From a checkpoint of a small transformer trained on Wikipedia.
Size: 12 layers, width 64, 1.08M parameters.
Each number is 128 + 24 x the weight over its row's rms, rounded and kept within 0 to 255. Layers, rows and columns count from 0. Numbers have three digits each. The size before them is the row's rms in percent of the matrix's.

# up: layer 7 MLP up, 192x64, rms 0.378, rows 29-75, columns 0-63
# down: layer 7 MLP down (transposed), 192x64, rms 0.3, rows 29-74, columns 0-63
up29 089:136118145156118107127116128129112141131158167124131131157157126149140128086092064169170117128191162156122091114076142130128146155119166154122109123135131082136139094113105107141136125130113129
down29 069:141100140137114144139137128148105139124121158120116132160110068170108115143117106150166094146121168132141118084107123132142139125120069135129116143112131113144115155103126117143199129127198142
up30 102:134133082153111142135132126165068104110122114129143165089151125152091088106116143106122122086095136131102140135144118146099084131151094125163132113126116083163105155123139135136155151142084116
down30 107:154144100151133091127106087098129137095107093116126120137133120148131174114115106169162137125130113125149090119142111140116153092131125081169143136096130149169154150091172112167114121142115167
up31 092:142137138137105158153153106094152132085112138115140082124162131143117115145091142143114150143153146096087091122150094166142115163127121159159131158143126117135159145172102122108133156174164153
down31 069:134103121137080131144147100134151135138073144161110152123109086131070125167120128147128097130081121110119098097112133131165132125133082097118121130108129100114169158097120100166146127098143127
up32 108:124131121128101154133170141094131085141164112144100133149123097061157119139134143076114140140096106132159154152179128143129122111141117114157162125157100154140120089098137166142148104126114133
down32 104:096134141151086143109089127103099114151145067149152128104086129122121094119149159112132118146137116121128146152162130136145103109136169154105125166119116144154161155080155124126073104117129104
up33 085:134122176141089130118153145169117121114177131169081105124137123124151115117138121144115114152118101128110109076130141133111194135094125118094164122136131126153148112103134143099087156156165137
down33 095:111141134154165152117155131115102128127135153149108120102149190132133139118108153160097139091146140130148152148123101155136164080114120150139126142146136121115103094109152131093063166141165097
up34 089:119137114110149114117172164083111178155144145146155170119131142160160114156081089099164125149102124084134057133130131109121151139115107146113147145116126149130103121105117135116132149116132106
down34 084:158147126142135135125163178099081166125132124131126126117125172157137138158109173151119148152118145125141066138141147147129120101108118162169138164111138100096116102123134115108138164108140077
up35 091:081141139137160154133069122158146081131146142082103141147145130106102136093132124146128109175142144137131122120126158117086138109112140109096143122127176183100157146124143156103119103109134146
down35 081:126088112142133121157174138131133084133115089195144128111134129112119129118120158077143133143131149131099165111110121120182135165115088140142149107135124137134089140142126094133110174141087143
up36 084:119110112149109141162123089156139109081101150121128141121122115084114104166152110144100114098174158114146102088118154100174108071134112169120144117129160130124143139166102130145125127143121147
down36 085:133102122116117106136125149110124207131158131087103131132136119109163147124152155134149092133096091099119129148171096163126102128129143081085107110102110121123107105152104098115161139146111132
up37 102:143135130114137142135145146096098120156116173131106099128103130149181148109101138089098161128140080127116129126119170115145081151158107139115149061110148114115143102153158159157136115136110119
down37 105:122120098133121101109129120132098097126176080122136113140138133136122107158143142108142138199161169152122111136110146109126152097147139152163125144133050160136113123109125112155129116144166145
up38 092:082095078072114112101111136161129102133140129097118132164148160134130124149149106093151130095137139120131147115128160109146126143111127154111160115133148089126147131190137127161145123183131106
down38 091:121181129151122139160141132134112130145138102149135134131122116160092128107149158125142148131138192116105111154125147118111155103139161162183145135149133111100119098138207140138100134118095102
up39 126:150151140126150092170091183112125174139134114131142109106136132139080136148149102094135123138116125108154138097127148088180113150087140146094139072109144135164124143110102118123141144152133130
down39 136:112143130150139149135168143091132145166134113103108089147161095119132130147144079100160107169113111116131168175136094120164116094121085122106133137113133168159129140118085116141159142123132107
up40 099:100129132127182099155131127145146094146082062128153133176149120129160130169130159126127110144101172156129124106123131112122155118143133123118098146131126167137151139136141092138158082114165129
down40 110:140070089126110158136109125087116146118122141095110140131110170156103105100133078148162131091137111110133129150189102149112104133120149121089100108143098109101143108103106111113126149153115134
up41 121:147152102123157158113139110130164086138147163096167143139152136149097109134110129146106143107129120110109116120119183149106142118138179100141148116199108125164162103128151160142142112119112107
down41 112:122131113121181115145119127115131092162109103113137150107108122100060112150134151137104118175152133119094135125095135117079156115132148151119139134160121147120122070110168107084130123098139113
up42 092:122122123161101086116106124113148122138156151123126148110176082155149111136108151149115236140127110134110121111127103110110107109109133167128126128148120103149139137167129167139123134141122139
down42 061:166110127140122155140155129168130141143100144160107186141098070138127151156141122162127123128062158148128115095094124113132112119124115090113094132089127119124177134101133107126147137129142152
up43 094:125148171128149103108121149144086097110116141176114088060160117096093115135095150148139112145158107153150108114159147130122104105102134172165143134144144143109124156133112136155111137125108108
down43 087:094107132129163133120125106087100169142088085117155116127128146123115120112092143132097108162123144168122115140148130143095151110111131165136121134121072135113074080113142088097111146130121159
up44 137:149175120121121130109113142121127112129111134136133092171154153109094144135104124067143115114144110115117142068094147137131101160120105158125132102128127092185142142127173146108146143141108079
down44 141:141154116136158182114154109125127134145125132119164154094157090141087151113164161107163118113158147113125148109126102118110123121115079123065136142188143104130127118140141129126164162122114116
up45 101:132136075136133155151174137149126104108091129128128118121128104108115126108133155168117096111099127143143138120169127126113171143095149146105154098133118136128130139096153098153184116138088194
down45 127:135110173136156105093133158147141123107145123124155138153113102172128096128142108127145108129090091116109133094122138143117117119150125125084084180122106117100132125143096177095150167086132101
up46 098:143136112121116112106109119145153091087127131171095144100127093166100099163146105102132103141126127124140129124167193065107147141116141142127118089130167125136119119126099128103137135157105092
down46 089:119181155115169141147133127078117148124111143158095125112142146135154146153158142146125138146163148143112123164142161117124155152142112163148111098135177126124114117138133121079095184161135099
up47 099:148109169091104108156161133141163171082149154150107128106102144133137107129142141128125093107084098104118089141123139149103193117165136144129126102119125123127115148131186133108127110125104140
down47 090:172137183128145119141122156177143127119164160124131141139158128172176117127160156123151117146134120131113120137126173178140143119153131150128158161143142146173153164128150149155160104144142129
up48 093:121068107137118110119133142138140145112118171132172134100121123115110138178131174145111118134083133143167154126141172129191124143130155139129169118133135111089127150108110114127152185131128129
down48 093:130152093143128155123124128124094097134144096095084108153148133124156129177130086083150140108161113148177136165143118125096094154130132148134128148097116151151112105112143120110097077134106109
up49 096:122121158126135162175156134128133135147081104156114142187096124117138089130154115123168138134163136106131133086102102108119091174106102104162121096126114127165107142148146119166136144113149141
down49 110:132147137115127158143108100149147089112189158166141140105112085106120142129142141108135132119148135136120138105153136165130143157149117144080149149162149150117112149124133159178054135119111134
up50 102:143123110141134165118138113124136133161152182144187109134125118159118105136126179135180124132125080164109108144142096133141102135115149136132139131104115136139173146182115154122098162165122108
down50 070:099129110112083130123139126140160132147102119179146131118101080136079134153123155132133097100088086118150121133116140133143127092136055109132131111086097116111132117112141116156150153126168124
up51 108:174133139125140128118087134120126133113133131113148088106132151112206114130102155178092070119158136125133132081127120078150090139114120085139122110128120140146138135136120138156124133127122089
down51 108:126153119144183094088123127117181151162114150147126152125126177112164120118141124154126173157144123080147109124129119138144136135153151118136117154159134101163134141116137152063138134144092136
up52 088:081126122125103089154117103094133150112175177066081119084131101159122114122124148114134114163133092105136095167132128128135153134135156102125129110117159139101119165138125158135131118105118137
down52 071:116107121148132118143160135153119162092115109116077168111140095144084129155119125167135079150086132124127118120116119115168155143159101093151097111132125142124175128150136147142158126098177124
up53 081:106112097166115148096179114114134099145108105114146117142110129128173129146135130158152133129144127107145130117139085168121105103146144103124050121105150130142129114170106150158168101158121108
down53 076:104141139130169118133118131089144129154118126089140114144105151111123141113156137093128159146142169172115170119133126166087137115110132177182155120137125100110100138112163113132079143126152088
up54 084:105138106112162112153122169159136109134111136129108136147136122150127122122110149160073149146122113083114118104111165107087110128089100111101075137120111156151122166116102119116140164120137067
down54 094:145125129186114166102124075146138128124137130174100165116088126120132107149155109157143141113119105125138132130163096103155147078146150173088154111128123135143111120114181135154111150130126145
up55 095:149162122105135150162103137134127148076125102120113123122110083126098114160149123135154164136154091149114125083182072112119115107121149133126121126107150120111117154159141164124127150168096163
down55 108:110142140110170115109145087100126151132154156126153141143134104131137166154128165151143120077146143081111149137129139153121128116102128111079137117141110193126149134120119074091132151105140164
up56 088:145138167115180112113147119170148137152166101131151110111100118100140086153122132064110167172121126105114139112078116130169133115133157164148130144138115122126102092123094152136136141126117123
down56 086:131108146128147165137140147120083116153155168075128139093157109073095103122153136083172098142151171127119116114119140140114115138130112165140141109109116144137137102084111146162106135151115112
up57 126:171127125140163099135127138128113155120119161089116109155095127143122129128118139167152142176088091093105120128156174131147137168126139121109118126177124131094126134147123179158138152081128098
down57 159:168125086120130152134120107132098119105106120120123160124162133125095125116137131105125177144101139133147155181080141159147116136154143135124138114111100130130136068140122154165057118116106154
up58 097:171141182092126135164108111125172090151114149134163148059136125109103102123092126158140138154122173169133152118116124121143128165150114125146129153147108102120122097140114136125122091125117145
down58 090:099144151144135096125152135091129106116148147110114140112164167115038125129144099109121135119133149152143174101097119135078108146092121108111148138118146139105102161102105140119138137152111102
up59 105:128110079146129103131134135133181128123124108149145108120130151168162067175105100120136136127102148156089133117139118143155165134122124092128114095109140166123131103130091116136176160156123099
down59 107:122112150136137148148099099118116138112154140143138128140196123087105144117124157143107113136179105127157173126140149120137129145117146154127175130128142152151120120117153136118058108111190150
up60 088:137135080134159126157150126122174177104077126099099150173136151144139116161101174119167128150123111136117115116100141127094106134155090123170132145110125134104099117152117154114141136159150149
down60 086:115153137142115147117143120161126133078137151156162114075136135157086170150118153099168143121133155127124152163106137109146082107134131127118117172126136103141121090126128178140110121087098151
up61 107:131109099105124141141131154122154125121129133171107162109120137137114103087132074091140099112134116117102133138148159102092134157184081099105157167118114136176135127116133146140119080123102111
down61 108:119132136131151108192167119082123144177133129132102147124176124098154158165113069133128155166128153145144124139153119111155098163140113102110111141109119139153155140141107094116143133101119125
up62 094:131152160153099127092157147118111114155145160096132116121128156098075140137138118134083122113123148118180166120076166148106108125147112128128113164101165123139095136146133106133127116099099087
down62 101:109164110151158109110098096188117153112130149128164074090134133104119145117125127171125141122161147118141181143098129099158160119149142109179109135145103137109131136101144126118145119094143130
up63 102:127111131129174138156135104137131098145128144144097142088149140133099110097129128130154121092076124122090143126144170116154078168101113124093127146156135169111133165156106150149137122075118149
down63 113:173166136164114126107098168150123126126104107086163130144087132141117135154102132168103110151108152115122133097104132134132124132097114135169174162093177103151112131111152115148137098137101109
up64 114:094125152104107136126146160126161148143125110162179156105150135075124116089132114090119169115110146174142129086132158096110130117110125157101151113128127131173155102117118127178119123123127160
down64 116:123142098113147104159101106137077161102114130135139114140120179141114122166135152166102140092112134134154122134120126120124133137157154103187160161092165113139140111152138131137077153095129096
up65 098:147111099095131125149134157118166134097077148125133139127145120087120125130054120150139107097147144146106156136162118128139136156134123154126112157092138140081147173162149103140146130087117101
down65 098:113136098123086145145104139107117143154142098126143156163120129132126148093156114151132097197121163143103143150131094113143155139166139138119164110106123117138106104190147135103072127119147130
up66 080:115171100153118108100123149170150139153107119124103134153105146133103116163107140058162129124157142149140080114158125152137123150116129144100127091089135165125138088158152119153133105149136154
down66 092:100186126156131115114102161095096121163102121106085113138103141094112117083103113106103135098149144127115099104115115136118125096116096138135116105101129131084107100130163106124072125116124097
up67 086:187128142129107179112117113109127127113125143135145158147111160100114113180138159135153122135107130133103129105181136097168117086114174129110120124139094128089152121135129145103103102113114079
down67 069:158127090138067117099148118143135084143115154152170149180114119120132152123106107119118120103094109158144095112114144115119155126170111088143149114128119107121157142083152108117163095134143147
up68 123:132114106111150136146154141120159143134109145130113094118131095105109172135097114147107140127159117119148150095089147126103159168094133162120151130096132114067144128156084117176120089134112164
down68 118:131180094119117136116168139173150123111102146134104153103150166112145138083103147128115096096137124136139095134143120113104136106154106146117187175117134129160139122113096131148112078154153131
up69 094:136145167121157135165132129095165079078125121161118120067108142112146140133147120107114158123156139098136158104147197107094157136130142107140129113136124142125129147122070135132130137109118143
down69 086:132128112149137100171184110162071182125126151104160160136130158128113182120132147146132147134110133172126115138142158114132115163132159140146103135091138123153152128147145133115093148158102111
up70 093:185100155146083129111128131079106137121126100106141094104085135104156154164128116104138138101118136149136131135142140112119153094118087157127132106189137183132133113127129172126116112131128154
down70 065:145073106127099125117160147126131152132115152139137158108071097131087138159141152138141102104111159117144113104109147131159149138108066128109103094089126116140121149095139138120161110114176143
up71 110:125106151144168148151202126104128097112130129112110122118153112145166137170117134159103074113134156136137127115141164122135170118132122096150183112127108133120110110170119136133116088136155155
down71 110:101103136170133166126114155113110164125136091130162140125119093146102158110144184123136103136154165089126140069151141141095136114072131137127113134131152151092126133114170144103118141104120133
up72 124:162102092119140132168207080147146121096140135148104124126146099097140106192142093162151127135120125139126144123088166102144173103108137134123144136098126128122130126128127125112117131117155113
down72 138:118127160127119150147086190160109098116153126137117147122127139119100105135106189130129122107148142166124078107130148160079103129116114137142116172116105116135126175116101144169132114109152124
up73 112:094162124163195138119132128149185140095079122118144132139129106110138065121120138119159132136120138148097137096124145123121129090152111088120110135156096101165120145124152139165132124136101129
down73 118:089134097168133116117126140137083123125159118135163125121122081118098148132135079179131096110154143086115146100144105135132138157107137116110176121199132131141154159133139127126100132115104118
up74 105:184100112123129088134111147136137167107123107118108093150141110110140121138145124115167112143134091130079149094126091149160143167114138139101105139106151124116081107164148147107137108102119077
down74 108:119130150138099110129099109168111137114096114099156110173147150133130164121125146145117153135120154169133089114144188127166128129151139118150139092092157128133130123171145164112075097114128104
up75 118:178099116142125106092172125181148146080104178122126117131128150131122129164182152169110124117187110138152124099121141139122121098128124114130142126120128152078096126129115145150120130146147132